python train.py --n_layer=17 --d_mlp=768 --vocab_size=1024 --positions="learned+rope" --qk_norm=true --init="trunc" --init_std_qkv=0.0366 --init_std_o=0.00888 --init_std_up=0.0366 --init_std_down=0.00314 --lr=0.0164 --lr_head=0.00774 --final_lr_fraction=0.0 --steps=4728
Each number is 200 + 20 x the weight over its row's rms, rounded and kept within 0 to 999. Layers, rows and columns count from 0. The size before them is the row's rms in percent of the matrix's.

# layer 3 MLP up, 768x192, rms 0.159, rows 414-558, columns 48-95
101,172,191,202,174,215,189,152,214,197,187,206,192,207,197,216,151,208,217,200,191,210,192,203,212,217,191,210,198,213,204,226,160,194,214,179,169,235,219,206,194,226,160,202,249,202,175,220,162
115,208,238,192,211,224,202,207,215,172,170,209,199,208,215,186,189,221,212,177,219,192,196,208,219,201,160,194,169,210,201,223,223,202,171,175,194,241,176,216,241,244,195,191,191,188,175,195,228
117,191,165,202,210,200,198,194,196,240,217,205,232,192,194,185,198,187,192,179,167,161,229,164,202,212,184,210,194,228,161,205,218,210,156,180,216,174,193,189,204,229,181,178,209,185,186,207,179
106,218,213,238,197,213,182,169,225,184,215,190,176,196,201,219,207,198,191,224,186,210,182,211,218,220,219,240,167,213,210,194,204,194,196,200,186,226,188,190,205,182,192,196,220,220,171,202,177
106,177,202,197,188,218,169,213,182,162,212,209,162,180,209,204,199,185,197,215,157,183,206,237,212,187,207,203,210,230,197,195,229,199,173,215,173,243,201,194,200,198,196,202,204,194,218,192,212
119,194,210,196,228,174,187,205,213,191,218,151,213,198,168,202,229,167,180,179,217,204,219,201,193,237,215,208,172,177,211,231,199,230,226,194,185,186,250,215,176,167,218,190,219,236,204,221,184
097,176,175,202,173,189,212,197,190,211,205,211,230,199,207,222,219,222,172,183,223,211,194,200,175,206,187,227,188,238,187,192,212,223,195,206,178,225,223,210,234,208,187,169,179,161,198,217,237
103,198,191,212,225,174,183,206,199,218,199,217,197,199,216,187,196,199,195,219,199,215,215,219,191,237,194,177,201,255,216,162,211,183,223,219,167,195,180,168,191,197,183,209,215,181,195,202,212
109,220,183,168,162,214,189,208,229,207,194,184,210,183,164,196,232,190,185,176,201,188,237,221,194,217,186,186,207,229,235,201,189,263,202,197,206,203,202,168,200,232,202,194,203,189,249,205,190
101,219,191,197,214,232,190,187,206,276,179,191,209,196,185,177,191,201,207,199,199,263,217,239,185,201,208,194,189,193,218,210,168,205,179,207,190,222,211,174,220,235,164,178,184,210,200,219,197
110,198,208,180,204,208,193,184,193,226,233,204,199,172,212,233,191,224,216,177,176,191,177,195,168,202,229,159,193,149,195,207,211,188,209,172,181,196,175,186,221,220,216,217,204,191,159,204,182
094,224,201,211,218,165,209,209,206,170,209,172,151,205,208,232,160,206,201,196,228,211,170,190,204,199,216,152,216,173,231,197,188,192,185,207,184,198,218,175,211,214,181,198,194,183,219,175,185
032,181,215,208,210,197,203,207,167,192,245,208,196,143,221,202,199,228,199,197,230,240,219,186,171,192,161,199,171,204,183,213,242,202,185,203,199,204,242,225,173,224,202,199,225,193,181,160,181
114,211,211,217,190,189,205,188,178,183,194,183,173,231,195,200,232,203,188,225,237,210,175,240,184,160,173,202,226,220,170,198,194,223,172,254,184,212,168,195,212,213,217,227,198,222,221,182,254
104,219,166,202,158,201,166,221,133,173,203,176,215,213,203,186,195,181,210,192,174,202,205,208,179,206,208,201,209,194,179,222,219,168,212,212,179,164,222,189,166,186,187,154,187,198,200,202,187
037,191,210,196,197,231,221,184,181,207,211,198,120,174,200,228,171,188,192,228,233,220,202,204,206,184,171,187,187,173,197,200,182,221,196,178,172,180,233,210,208,216,194,166,191,247,197,184,208
112,221,184,134,177,217,182,166,181,176,215,204,193,124,222,184,206,203,219,205,179,226,214,192,172,229,208,192,193,210,177,179,204,221,217,181,180,210,200,213,196,188,194,180,216,205,204,178,197
029,197,182,194,232,222,163,170,175,211,208,223,183,194,191,189,202,205,216,207,211,201,235,227,201,207,161,132,195,195,194,226,194,228,196,188,208,194,201,235,183,200,214,150,221,192,196,178,172
113,200,207,258,216,192,222,170,207,174,189,199,190,171,205,183,233,213,220,199,183,210,198,214,198,152,186,213,215,243,218,210,226,226,199,185,192,226,213,188,182,165,183,206,231,212,198,216,194
034,154,190,209,209,229,199,164,188,187,203,172,164,177,232,191,178,193,191,202,238,231,232,223,208,205,183,213,212,215,195,216,210,192,205,213,207,205,221,205,198,190,188,215,199,166,183,181,189
037,208,199,231,215,203,185,162,189,141,202,219,183,187,197,203,188,184,197,204,204,170,188,166,186,186,202,203,172,191,216,213,230,218,223,195,182,213,237,215,191,193,209,195,205,203,208,149,194
117,190,197,203,228,234,195,190,182,175,223,252,199,187,210,247,233,209,189,212,192,243,145,169,200,216,249,190,187,207,183,181,184,208,180,212,209,249,198,189,196,227,207,230,191,213,220,201,191
110,193,211,190,218,184,197,200,237,226,182,210,217,198,183,168,173,207,176,205,207,161,221,208,177,235,184,206,175,219,234,229,231,208,210,167,202,244,242,176,213,191,198,183,205,168,217,180,149
023,194,189,184,196,232,185,202,191,190,198,191,222,214,161,163,195,192,177,185,191,196,212,156,218,192,186,190,213,246,192,193,192,240,221,205,199,217,197,189,181,259,185,194,216,199,185,210,189
111,206,210,210,228,232,202,182,183,212,206,236,185,205,190,206,187,194,228,208,180,244,213,164,211,192,208,222,158,166,177,222,151,220,197,183,207,214,198,192,241,203,159,178,205,196,207,203,188
104,205,229,208,222,192,199,199,198,208,186,200,217,216,188,204,209,219,192,165,228,219,217,204,204,195,209,202,207,194,170,222,218,205,198,173,263,207,208,178,222,209,143,175,184,208,194,239,189
107,200,167,181,194,213,216,177,151,208,200,210,204,187,196,243,207,166,194,199,201,193,195,165,247,216,181,204,156,186,179,194,220,215,220,203,212,186,199,244,214,188,229,226,248,234,199,201,208
105,177,198,189,174,204,202,185,185,231,215,268,186,194,214,189,168,186,212,179,233,246,214,180,225,206,170,204,210,193,190,201,193,248,173,188,226,171,219,169,213,201,217,183,204,213,182,185,203
106,233,186,203,193,186,168,198,153,170,230,204,197,205,218,196,192,200,201,177,207,191,222,205,175,198,198,190,198,216,180,196,202,180,211,160,189,201,198,222,177,210,189,192,153,205,192,198,197
099,208,217,208,223,204,192,190,204,214,176,213,215,229,238,180,199,206,198,207,193,184,239,202,173,267,165,200,179,196,155,222,233,216,202,215,232,200,214,174,242,190,240,202,241,197,190,223,200
105,246,223,201,202,192,217,182,164,199,203,170,165,179,225,203,248,204,226,222,187,216,205,188,206,209,235,189,186,224,181,186,207,224,186,210,210,171,186,182,169,169,219,193,199,194,185,210,175
118,191,167,179,201,199,220,134,183,204,203,220,177,198,219,228,215,196,207,217,235,254,211,196,193,196,187,225,200,213,200,212,200,225,195,214,192,192,223,204,188,192,215,158,203,184,223,188,169
033,193,200,213,162,207,216,170,163,189,194,180,212,146,178,222,168,190,180,202,214,192,220,239,239,188,171,213,178,168,203,221,227,207,173,208,209,198,197,232,229,201,212,156,207,225,202,193,180
041,191,241,189,213,200,165,157,172,205,219,166,188,205,200,174,189,193,201,201,243,187,219,192,189,195,159,175,210,184,216,184,196,206,179,195,199,226,219,207,215,199,235,179,240,197,188,197,196
040,161,235,208,171,176,185,173,169,185,225,205,221,158,194,160,199,224,175,184,214,210,201,206,227,173,210,211,188,178,194,209,202,260,174,208,202,171,216,215,195,212,197,177,201,202,203,230,176
104,189,215,182,209,239,195,187,164,222,210,213,229,170,205,223,197,191,219,198,195,198,190,228,221,180,173,185,181,196,225,192,197,177,198,192,218,215,180,221,217,201,207,212,197,229,192,211,203
096,190,203,213,150,181,196,183,189,199,191,199,169,199,206,207,196,181,181,205,165,202,229,194,179,202,189,215,169,201,192,184,242,218,195,198,152,234,200,196,225,184,190,218,231,220,220,206,208
115,200,196,173,196,170,212,209,193,224,216,163,176,180,198,189,199,226,236,190,203,223,202,197,200,173,208,199,211,174,206,186,230,209,200,223,187,178,225,173,175,213,185,229,189,194,177,222,181
096,195,188,173,180,162,187,195,180,157,162,207,173,191,168,226,172,210,212,221,196,209,206,203,154,209,217,190,235,182,186,216,201,175,208,187,205,211,203,228,170,203,194,203,182,209,197,213,168
045,188,198,214,207,168,218,204,222,190,226,186,163,201,215,207,192,201,194,226,252,237,232,199,227,193,149,189,165,201,206,197,204,202,215,189,206,210,182,183,166,195,203,198,233,218,171,181,224
100,189,211,187,198,248,198,166,240,172,178,230,199,220,186,216,185,222,185,189,213,197,208,164,227,204,158,194,183,227,219,204,179,197,225,200,188,233,184,201,189,214,196,209,201,213,184,198,196
121,199,193,196,229,196,177,182,190,187,200,193,205,222,177,189,230,186,215,147,194,173,195,173,228,206,218,218,177,190,214,238,204,189,200,188,189,139,178,208,205,207,199,213,206,214,192,245,161
102,207,214,226,196,225,176,185,191,174,199,207,184,204,210,232,139,196,207,170,195,183,224,188,173,148,188,231,212,226,197,208,177,211,177,200,222,207,216,230,227,177,209,213,198,222,225,187,224
047,187,239,212,214,215,192,197,177,184,241,237,150,155,204,203,200,199,189,206,221,188,194,196,231,186,169,191,173,195,172,208,205,192,204,220,186,172,206,222,214,207,199,177,196,195,187,184,202
106,224,192,186,163,176,220,171,184,210,179,201,209,177,210,225,196,167,204,165,217,222,218,194,181,194,207,193,163,246,189,179,210,211,196,201,182,199,188,181,171,224,188,188,202,197,225,209,201
034,206,204,191,182,222,176,211,196,213,241,156,209,177,183,189,233,176,141,209,223,236,221,219,220,190,170,165,218,198,190,212,198,219,212,208,177,194,171,183,191,210,192,207,194,218,183,192,196
105,198,216,230,194,206,200,202,218,177,202,177,211,195,179,216,233,241,187,234,171,211,216,186,261,226,219,207,181,205,226,182,167,194,193,193,217,200,163,200,200,178,178,193,196,170,201,212,184
093,185,209,195,212,183,188,212,161,192,215,171,229,204,227,182,247,209,191,216,170,211,223,212,212,194,209,208,181,195,209,207,183,219,218,142,197,219,212,206,215,197,215,195,176,215,204,170,198
106,152,201,200,197,201,199,201,182,180,219,203,201,233,187,165,181,160,197,201,217,229,214,195,233,201,158,194,194,184,190,203,181,215,168,241,195,200,225,174,209,200,191,209,205,204,225,229,217
040,185,202,193,186,206,199,182,193,207,219,174,196,176,178,223,200,199,198,224,210,205,204,209,201,156,167,198,162,215,191,195,222,213,205,193,187,211,212,219,195,206,181,160,216,183,197,208,189
104,208,206,199,184,185,232,227,197,189,209,177,206,217,230,208,179,187,217,213,167,178,170,187,184,182,205,174,202,212,206,182,154,196,189,203,182,197,221,181,180,191,178,214,183,208,171,192,198
037,209,207,175,206,201,227,196,201,210,176,211,196,206,227,239,237,172,188,211,189,207,207,198,215,222,196,206,201,198,205,161,202,230,209,154,234,211,225,223,220,204,200,177,233,179,174,201,208
103,206,191,207,176,198,241,201,210,174,211,188,184,223,213,197,211,178,196,201,225,163,209,215,209,223,178,172,193,202,185,234,172,238,182,218,219,232,213,211,174,197,206,160,200,208,220,190,205
035,178,198,180,163,220,196,160,224,228,233,206,184,204,184,156,188,206,209,196,197,226,196,201,209,208,156,202,199,207,187,202,206,219,203,221,223,213,198,149,225,181,201,199,159,258,166,227,217
106,205,212,178,195,219,177,213,168,204,238,207,212,212,193,229,204,201,168,244,150,206,209,176,217,151,180,168,203,198,174,214,214,160,223,181,205,208,194,235,190,226,198,175,220,188,204,207,205
112,180,179,227,196,200,182,210,207,203,221,204,185,192,207,182,202,236,185,223,197,207,216,201,162,180,200,199,182,198,205,201,194,242,186,233,192,199,168,229,203,234,224,236,241,217,252,206,201
097,201,202,214,185,200,200,200,210,160,206,198,216,196,224,201,194,190,156,218,238,178,197,218,189,191,211,187,211,172,183,202,186,181,165,196,202,183,225,195,181,189,220,200,193,189,200,214,220
105,182,207,223,188,194,200,185,181,194,178,260,179,177,212,159,221,169,202,166,190,240,228,195,187,221,179,216,212,203,186,196,199,237,240,198,197,220,236,200,199,204,207,190,217,213,219,227,175
091,170,225,205,198,193,222,208,196,182,200,219,180,236,218,212,235,210,212,181,219,183,217,181,208,219,197,218,229,193,177,204,185,206,238,180,177,212,206,222,233,205,181,204,166,212,216,252,173
110,210,201,193,229,199,202,209,178,227,220,192,219,225,175,209,201,203,199,174,216,199,194,211,210,204,178,169,162,206,181,197,195,201,183,277,166,207,206,195,177,194,215,229,178,220,187,206,225
102,186,218,180,218,187,182,192,187,207,190,201,223,212,169,203,212,200,204,204,213,212,223,219,210,235,201,200,210,213,215,210,178,171,239,231,224,206,160,191,194,226,178,208,167,206,222,208,195
103,198,182,189,168,165,220,231,192,246,189,191,215,187,169,229,204,162,204,211,223,168,195,177,208,192,195,215,160,193,180,195,222,212,183,206,216,207,204,221,244,204,214,196,195,178,197,229,156
051,149,213,235,200,233,225,190,193,198,193,212,170,161,191,240,228,162,204,187,204,189,177,182,205,178,198,167,109,231,175,213,207,206,199,202,206,199,176,229,193,196,177,188,211,209,182,209,203
120,193,176,184,194,225,175,197,176,196,210,210,173,225,189,154,203,222,200,201,209,159,220,188,189,224,199,190,205,208,181,212,224,218,201,188,151,153,204,195,194,219,194,170,210,228,204,199,203
114,191,208,222,216,214,190,187,199,205,212,195,198,205,207,182,183,218,166,200,218,184,206,175,171,228,199,190,193,189,163,179,213,232,171,238,224,191,163,191,184,186,204,207,185,177,207,223,193
109,182,175,191,204,223,199,223,199,204,169,215,190,183,208,212,205,186,186,172,205,210,175,211,207,173,205,199,180,222,218,204,221,190,226,205,212,212,210,240,195,269,194,201,212,184,158,241,211
101,200,201,181,183,183,202,187,177,197,216,205,188,185,207,207,198,160,200,204,216,195,192,237,178,183,204,227,182,217,212,224,199,198,193,154,185,184,216,224,205,177,190,189,223,205,236,214,197
101,205,203,202,179,169,140,222,183,219,171,206,195,191,161,169,215,218,181,194,197,192,232,217,215,238,206,210,175,209,233,216,240,215,176,205,184,166,202,221,225,236,206,211,202,201,198,181,168
101,153,218,192,202,206,197,254,180,193,178,238,180,180,202,218,186,190,211,176,217,223,185,177,201,170,207,202,217,224,165,213,160,235,197,150,190,209,187,176,222,212,217,189,193,168,203,233,208
100,187,178,253,204,204,227,248,192,202,222,225,187,224,228,202,183,195,189,194,213,218,206,188,170,223,217,215,203,187,208,226,204,185,193,218,182,174,179,176,191,197,181,199,202,216,176,196,218
122,185,215,186,173,190,171,189,195,181,219,225,208,225,206,213,209,208,185,204,221,259,193,182,223,228,176,189,193,215,191,208,214,194,214,218,193,199,204,207,173,176,201,222,205,177,144,191,170
108,189,209,210,213,193,207,153,169,176,177,191,200,197,198,203,200,226,218,193,212,227,196,188,200,204,227,216,193,259,220,192,217,191,225,215,188,204,220,193,198,204,183,211,215,192,203,209,175
118,224,243,184,222,193,172,223,157,181,206,233,170,204,182,215,177,205,212,217,208,181,206,200,205,183,185,227,203,181,219,190,204,219,185,219,192,208,193,236,203,227,197,207,196,159,208,188,221
111,174,174,212,199,219,197,187,172,209,233,216,221,200,210,198,201,215,175,186,200,203,176,193,208,207,247,202,194,183,193,171,208,201,185,247,172,174,179,214,198,173,197,190,208,215,211,219,180
030,160,192,179,188,199,215,194,186,197,193,178,167,201,177,188,222,191,199,228,184,255,174,192,227,192,196,182,218,211,150,222,177,225,172,189,206,204,170,247,189,195,192,198,188,152,158,205,179
041,200,194,204,219,224,197,202,174,211,179,225,187,198,197,173,189,204,183,180,187,198,215,169,199,192,174,183,178,211,224,231,196,204,214,213,208,185,186,228,205,207,241,208,222,226,187,177,181
105,191,207,166,225,237,214,179,191,195,208,222,226,173,223,180,203,177,229,212,209,169,233,193,184,197,218,213,200,218,207,197,194,208,229,183,232,213,213,173,228,163,192,216,199,198,160,199,217
044,209,194,184,211,185,214,150,193,226,208,189,187,215,232,206,180,210,187,188,185,223,184,216,241,214,199,185,183,215,182,220,220,210,147,228,242,197,206,198,177,173,228,205,203,188,174,212,183
103,203,211,184,210,199,167,189,156,181,239,186,200,195,173,250,202,202,236,181,174,204,184,196,167,185,183,192,234,233,196,199,208,191,200,202,173,195,202,215,189,204,191,218,217,179,187,207,193
097,225,179,157,196,184,194,190,184,195,221,197,162,212,204,221,189,214,180,193,182,231,196,202,186,184,233,207,199,211,200,199,199,226,171,186,196,219,165,205,202,196,201,220,231,216,192,217,168
103,203,207,197,181,194,209,199,192,201,211,211,211,206,209,218,168,225,197,174,222,178,223,198,165,224,187,251,210,210,178,173,235,206,177,237,216,185,248,198,212,200,192,207,174,200,222,199,164
110,199,174,161,199,202,179,199,175,157,203,210,247,162,218,182,177,206,219,194,190,237,218,226,147,182,175,197,192,225,190,220,209,194,206,221,224,196,193,208,192,192,215,231,197,173,216,191,194
035,203,223,212,177,165,198,191,192,193,196,212,241,192,193,206,201,200,218,188,222,217,229,177,237,187,199,191,173,192,214,216,203,202,202,184,229,200,224,198,175,211,180,176,194,188,154,197,210
103,193,179,195,200,224,210,169,185,178,218,206,159,211,177,224,205,177,210,219,202,175,234,158,183,184,216,174,206,212,209,208,176,186,230,215,191,178,206,203,203,154,185,216,215,201,167,200,129
104,204,223,217,168,176,222,189,200,219,160,237,204,204,213,191,174,186,224,222,199,224,206,205,168,225,187,225,181,212,198,190,218,225,199,183,191,188,219,189,227,207,179,173,213,175,168,160,208
106,217,191,177,214,217,178,194,190,197,195,203,188,231,228,178,188,193,207,199,182,172,227,198,171,189,187,180,201,177,185,213,234,196,191,228,201,206,189,242,245,224,197,205,168,231,214,167,197
091,190,177,186,199,199,204,180,197,187,232,206,147,215,207,196,200,182,203,214,221,195,210,201,199,235,195,201,200,222,221,242,202,182,180,223,182,217,214,204,192,181,198,223,208,203,196,225,240
105,211,203,190,177,181,191,195,167,214,201,189,197,226,185,193,194,195,240,177,193,215,233,185,178,210,180,218,185,218,180,224,174,208,164,197,201,198,214,193,201,182,212,226,194,212,168,191,179
026,201,234,185,153,190,191,201,194,173,197,227,209,189,193,214,187,199,197,222,225,214,205,180,190,177,174,161,162,176,190,222,205,204,196,205,198,239,174,218,197,199,177,184,225,218,211,198,218
112,225,217,171,169,165,193,226,158,235,223,235,166,177,195,196,162,208,198,187,206,215,203,178,225,188,184,190,192,202,217,218,214,176,184,179,222,178,169,175,213,203,220,215,227,218,196,195,201
103,211,241,185,202,212,224,204,195,188,179,204,198,187,208,184,217,180,173,189,206,185,174,204,189,189,191,188,168,200,190,209,170,216,197,175,191,165,200,206,210,172,222,212,227,217,216,207,234
045,196,201,223,226,192,205,198,170,210,207,200,160,216,238,238,211,204,223,205,189,201,185,218,187,168,238,215,192,210,218,192,199,213,184,189,206,171,178,207,203,184,177,201,248,236,205,204,160
039,207,164,185,209,202,172,202,221,203,206,192,205,207,224,228,194,172,184,222,181,211,197,154,201,160,177,202,217,195,195,211,202,199,165,180,190,200,185,185,196,216,163,221,196,201,157,204,200
113,195,215,221,225,195,184,175,241,209,249,190,234,172,205,204,204,211,183,216,219,239,205,182,184,196,217,209,221,206,170,200,235,163,195,218,195,170,237,186,231,225,172,191,221,205,203,180,196
110,215,219,206,220,190,213,152,196,220,234,229,177,197,223,210,197,216,188,207,220,224,201,193,213,203,183,210,221,200,189,208,179,188,206,213,218,195,166,172,209,197,205,218,185,214,227,186,230
101,205,205,216,195,212,227,243,198,188,207,164,195,233,202,208,199,211,200,167,187,191,211,184,228,194,226,181,221,192,229,196,175,195,193,178,166,169,196,204,212,200,228,213,178,188,195,181,200
115,203,209,174,183,212,209,209,164,202,204,195,160,212,187,187,187,218,224,207,181,221,199,190,207,194,193,179,170,216,218,207,175,193,194,199,230,195,212,173,200,178,140,209,200,190,221,201,173
108,163,221,194,204,207,192,230,195,205,216,188,197,175,209,208,219,213,196,188,213,205,253,200,170,189,210,216,200,225,244,218,213,165,211,193,188,177,218,206,203,197,198,194,180,179,243,203,202
098,182,229,173,218,202,203,196,207,204,172,176,191,234,211,176,203,198,199,184,169,208,192,203,200,183,214,191,197,156,221,209,228,204,186,199,225,228,192,220,193,225,172,191,172,214,204,229,187
111,209,206,196,240,235,201,202,169,245,203,200,212,249,213,195,186,174,216,242,207,179,225,201,204,200,183,210,187,189,209,198,231,226,196,224,225,191,227,214,220,198,169,208,220,187,246,212,195
035,173,209,193,202,244,195,205,239,211,191,209,195,216,202,218,207,178,245,215,225,200,217,190,189,199,197,215,156,178,197,204,191,210,180,175,232,201,185,214,176,220,235,184,188,216,189,156,191
101,178,204,213,183,195,193,184,193,194,192,202,231,177,195,208,230,214,195,226,228,232,212,247,216,195,179,224,164,171,187,249,206,215,218,236,184,202,206,194,196,207,205,225,208,234,221,186,211
113,236,206,176,165,173,214,171,173,224,197,192,203,192,243,170,230,205,197,182,190,205,194,171,176,176,218,233,225,195,194,217,185,206,205,193,196,192,223,225,178,208,212,230,206,196,168,183,182
110,189,231,178,203,198,171,224,212,203,201,198,231,189,208,218,217,208,163,237,224,195,219,169,205,205,221,182,203,165,205,233,180,205,183,219,197,196,161,232,238,182,199,211,189,205,192,196,191
100,202,220,247,173,184,213,213,229,203,201,201,174,190,213,232,173,184,190,203,207,191,201,203,204,146,195,196,220,211,163,225,214,207,199,235,204,201,204,188,181,181,224,166,221,167,209,202,199
094,175,213,169,181,217,212,199,234,200,214,193,215,205,153,200,211,227,214,177,209,184,181,205,142,194,216,207,161,200,188,221,231,191,214,189,226,196,247,199,222,169,217,198,210,213,224,229,187
106,202,166,192,187,191,214,164,151,184,211,221,170,218,167,221,186,206,207,201,202,182,185,207,215,184,188,178,201,194,206,193,215,183,201,188,247,201,172,212,252,202,209,207,206,209,186,217,149
122,195,183,219,196,204,181,205,186,218,182,210,200,147,219,203,172,174,208,187,215,225,229,203,203,206,216,186,198,212,216,206,235,209,207,217,225,225,206,193,185,202,201,179,215,177,201,176,185
093,217,183,205,189,206,177,212,152,243,191,230,165,178,198,221,202,179,203,173,195,173,202,172,188,203,178,215,229,188,169,187,198,196,180,200,192,218,209,182,206,194,195,221,209,187,192,171,180
100,187,209,200,190,225,201,185,186,209,188,194,184,174,228,212,170,232,248,223,203,208,181,173,182,193,215,240,189,215,183,193,222,220,209,204,205,191,188,195,204,214,203,258,184,217,186,230,195
094,216,218,186,227,235,216,202,162,188,194,201,182,191,222,208,185,158,188,195,146,185,181,212,191,201,172,190,186,200,217,208,214,217,205,218,216,156,224,209,232,182,178,189,206,214,243,176,178
109,193,218,200,200,195,227,199,180,188,216,187,189,223,226,220,203,219,216,192,200,150,199,178,183,232,209,193,162,156,153,154,217,181,205,214,198,208,186,198,206,167,180,203,201,230,186,210,206
082,210,197,199,179,225,213,191,239,217,228,250,150,219,192,196,209,195,217,195,183,211,192,174,204,221,212,184,216,210,180,221,210,194,199,195,201,210,179,185,184,209,219,180,202,211,165,185,187
106,183,203,221,182,199,202,192,193,212,223,206,258,211,182,195,218,184,184,196,227,197,198,172,219,197,199,210,173,223,220,166,192,206,186,186,211,215,185,205,253,218,207,192,215,201,197,204,187
115,182,177,184,186,224,176,210,177,196,214,178,205,187,189,204,183,191,213,197,215,183,221,195,178,215,183,193,228,238,183,221,186,273,186,226,219,225,212,182,221,190,207,205,175,169,237,205,174
110,228,192,215,216,222,181,208,191,193,214,204,189,225,234,179,215,223,215,166,209,216,171,210,234,199,176,198,182,209,176,207,234,201,207,168,229,179,209,177,194,207,184,190,227,216,187,198,220
117,209,176,180,176,223,211,179,203,207,213,194,214,177,250,187,229,195,203,223,174,195,187,194,192,175,176,214,202,186,160,214,157,170,162,199,233,168,219,220,206,208,213,233,194,220,219,165,203
105,205,200,178,161,183,196,203,196,200,203,233,164,213,218,221,191,233,210,220,209,216,173,186,206,188,213,200,202,186,191,215,220,219,185,208,180,196,207,248,220,194,156,186,230,211,191,174,227
090,213,201,199,195,208,166,183,188,201,234,239,195,191,193,187,205,206,215,159,186,204,223,209,206,243,215,176,200,207,218,167,217,210,206,196,229,207,219,231,232,196,189,209,187,177,240,159,212
041,144,230,167,206,191,231,153,208,212,199,206,178,207,189,201,188,172,233,239,194,204,205,190,221,221,210,204,176,188,214,197,184,255,187,204,202,208,215,205,190,240,204,150,200,178,198,206,207
106,188,242,190,191,169,164,166,188,228,200,226,179,166,239,201,213,198,213,213,204,208,218,240,221,200,211,198,187,243,217,163,174,265,214,181,194,220,193,218,179,214,197,217,210,186,198,178,178
118,237,170,184,214,184,200,191,187,179,216,159,216,190,210,205,176,201,190,200,226,222,179,204,201,216,165,186,189,199,179,164,204,181,160,181,189,192,199,165,169,225,187,210,226,204,170,173,209
109,203,255,211,195,187,192,193,190,178,169,175,207,246,163,209,194,190,237,177,197,193,238,192,217,215,189,211,178,223,179,197,200,170,231,227,218,201,195,198,206,190,158,232,188,193,207,211,196
037,179,223,184,215,190,166,213,152,162,201,216,186,195,193,212,232,224,217,201,223,220,185,186,173,201,168,200,167,206,213,176,218,195,195,175,200,210,210,222,244,242,209,197,224,238,214,215,154
102,182,201,214,209,210,196,196,185,205,205,191,195,189,172,217,207,179,199,167,201,239,175,192,177,177,181,189,209,184,183,249,219,217,200,209,193,213,203,176,184,249,164,203,204,214,229,161,213
104,155,240,199,192,195,206,196,230,170,213,191,208,203,209,186,172,193,231,214,206,197,189,162,198,220,214,214,165,220,194,206,194,179,193,159,204,242,232,184,186,190,190,216,201,174,163,205,202
098,260,207,168,196,228,197,192,178,216,197,219,208,201,219,162,221,180,200,189,193,203,212,199,197,185,206,204,197,186,207,187,215,202,194,176,240,220,210,165,244,197,195,208,218,194,173,191,201
104,177,185,196,206,194,186,223,204,197,195,221,170,191,224,228,229,185,209,224,169,194,216,206,172,212,227,157,212,244,202,190,167,182,166,202,166,197,192,203,222,208,188,182,238,225,184,188,172
103,178,180,208,211,187,213,190,153,222,214,179,190,196,199,186,184,201,181,212,190,226,182,188,185,221,189,209,207,206,196,156,208,227,173,203,214,226,241,195,190,187,175,208,193,193,184,186,154
097,208,175,203,218,197,196,167,187,189,230,228,187,213,182,193,195,221,225,234,189,200,205,207,207,204,193,172,177,178,250,179,228,222,196,189,223,185,198,188,236,207,211,204,194,229,201,203,197
115,196,186,209,178,234,199,207,223,189,220,179,211,220,218,188,202,211,199,245,167,207,195,169,192,222,209,175,215,211,195,190,205,207,178,184,214,193,201,197,206,209,156,186,206,181,240,195,171
105,206,219,194,202,197,199,174,212,187,247,208,168,197,196,254,191,190,236,204,204,198,212,210,166,224,212,187,239,203,192,228,216,211,193,202,194,194,183,201,201,208,181,216,214,167,240,199,204
044,215,200,197,194,208,185,204,202,210,222,250,221,212,221,207,239,190,170,226,218,194,193,189,202,181,164,168,183,194,189,184,209,206,197,249,202,199,208,240,236,228,174,201,199,181,197,201,180
099,159,200,201,183,231,203,203,214,211,191,196,197,201,186,172,225,201,226,197,264,202,222,183,208,159,180,222,216,173,218,163,179,179,195,194,231,198,179,231,182,235,190,185,174,192,161,188,203
081,203,208,230,169,232,221,188,171,241,183,188,183,177,159,212,252,185,223,201,242,226,156,195,178,195,193,226,196,194,194,204,174,201,212,199,207,189,218,202,191,164,216,220,200,217,201,235,181
107,214,209,194,195,216,241,219,211,205,200,201,201,180,220,219,217,205,220,189,237,160,197,188,222,179,202,220,186,232,189,230,162,198,216,196,186,197,177,219,201,177,200,212,184,186,198,222,202
099,226,175,217,172,189,168,204,204,204,183,184,198,192,194,179,213,206,200,180,181,242,202,168,186,202,192,206,207,215,215,259,192,212,203,218,194,197,197,200,192,180,218,219,238,194,243,170,186
109,203,244,205,214,197,202,221,182,216,180,206,176,214,200,202,218,173,230,201,177,182,212,175,161,211,205,176,168,191,173,193,220,205,203,220,181,164,183,170,206,163,157,223,193,188,174,215,204
101,214,228,193,153,209,203,227,175,175,207,180,183,201,206,207,208,179,224,193,213,233,225,218,158,204,187,208,239,197,174,178,202,189,206,154,175,204,219,183,205,235,205,219,201,208,211,197,188
095,201,202,181,194,207,174,202,174,187,226,203,212,186,212,189,215,180,223,173,185,211,206,197,178,151,203,230,194,219,211,170,221,185,246,159,210,212,176,218,196,159,221,199,180,245,205,228,193
120,207,204,178,201,204,231,196,202,176,172,171,172,219,168,212,192,225,208,195,239,176,195,229,191,215,190,200,212,195,231,234,199,204,209,216,201,211,199,209,229,220,191,201,179,184,219,224,204
120,193,193,184,198,217,186,189,169,206,185,202,200,245,197,204,211,198,175,209,212,204,212,209,191,208,209,211,208,207,202,177,190,168,195,191,191,179,185,212,207,241,214,211,203,226,217,203,188
108,214,193,182,230,223,182,194,200,183,198,230,145,204,229,235,168,204,195,214,202,191,197,173,193,178,197,218,192,229,186,206,195,234,176,195,190,175,196,232,210,180,193,189,211,200,182,200,218
044,195,181,203,214,200,213,187,216,187,203,204,191,202,233,189,193,197,173,208,175,172,214,172,178,175,203,193,181,202,200,202,208,250,218,208,194,199,208,194,222,184,204,167,205,198,162,211,172
116,221,185,160,181,193,228,198,204,162,166,214,152,214,190,179,214,211,187,230,226,232,202,206,232,193,175,198,226,232,203,190,221,232,191,197,211,203,195,205,176,224,217,220,220,151,246,221,179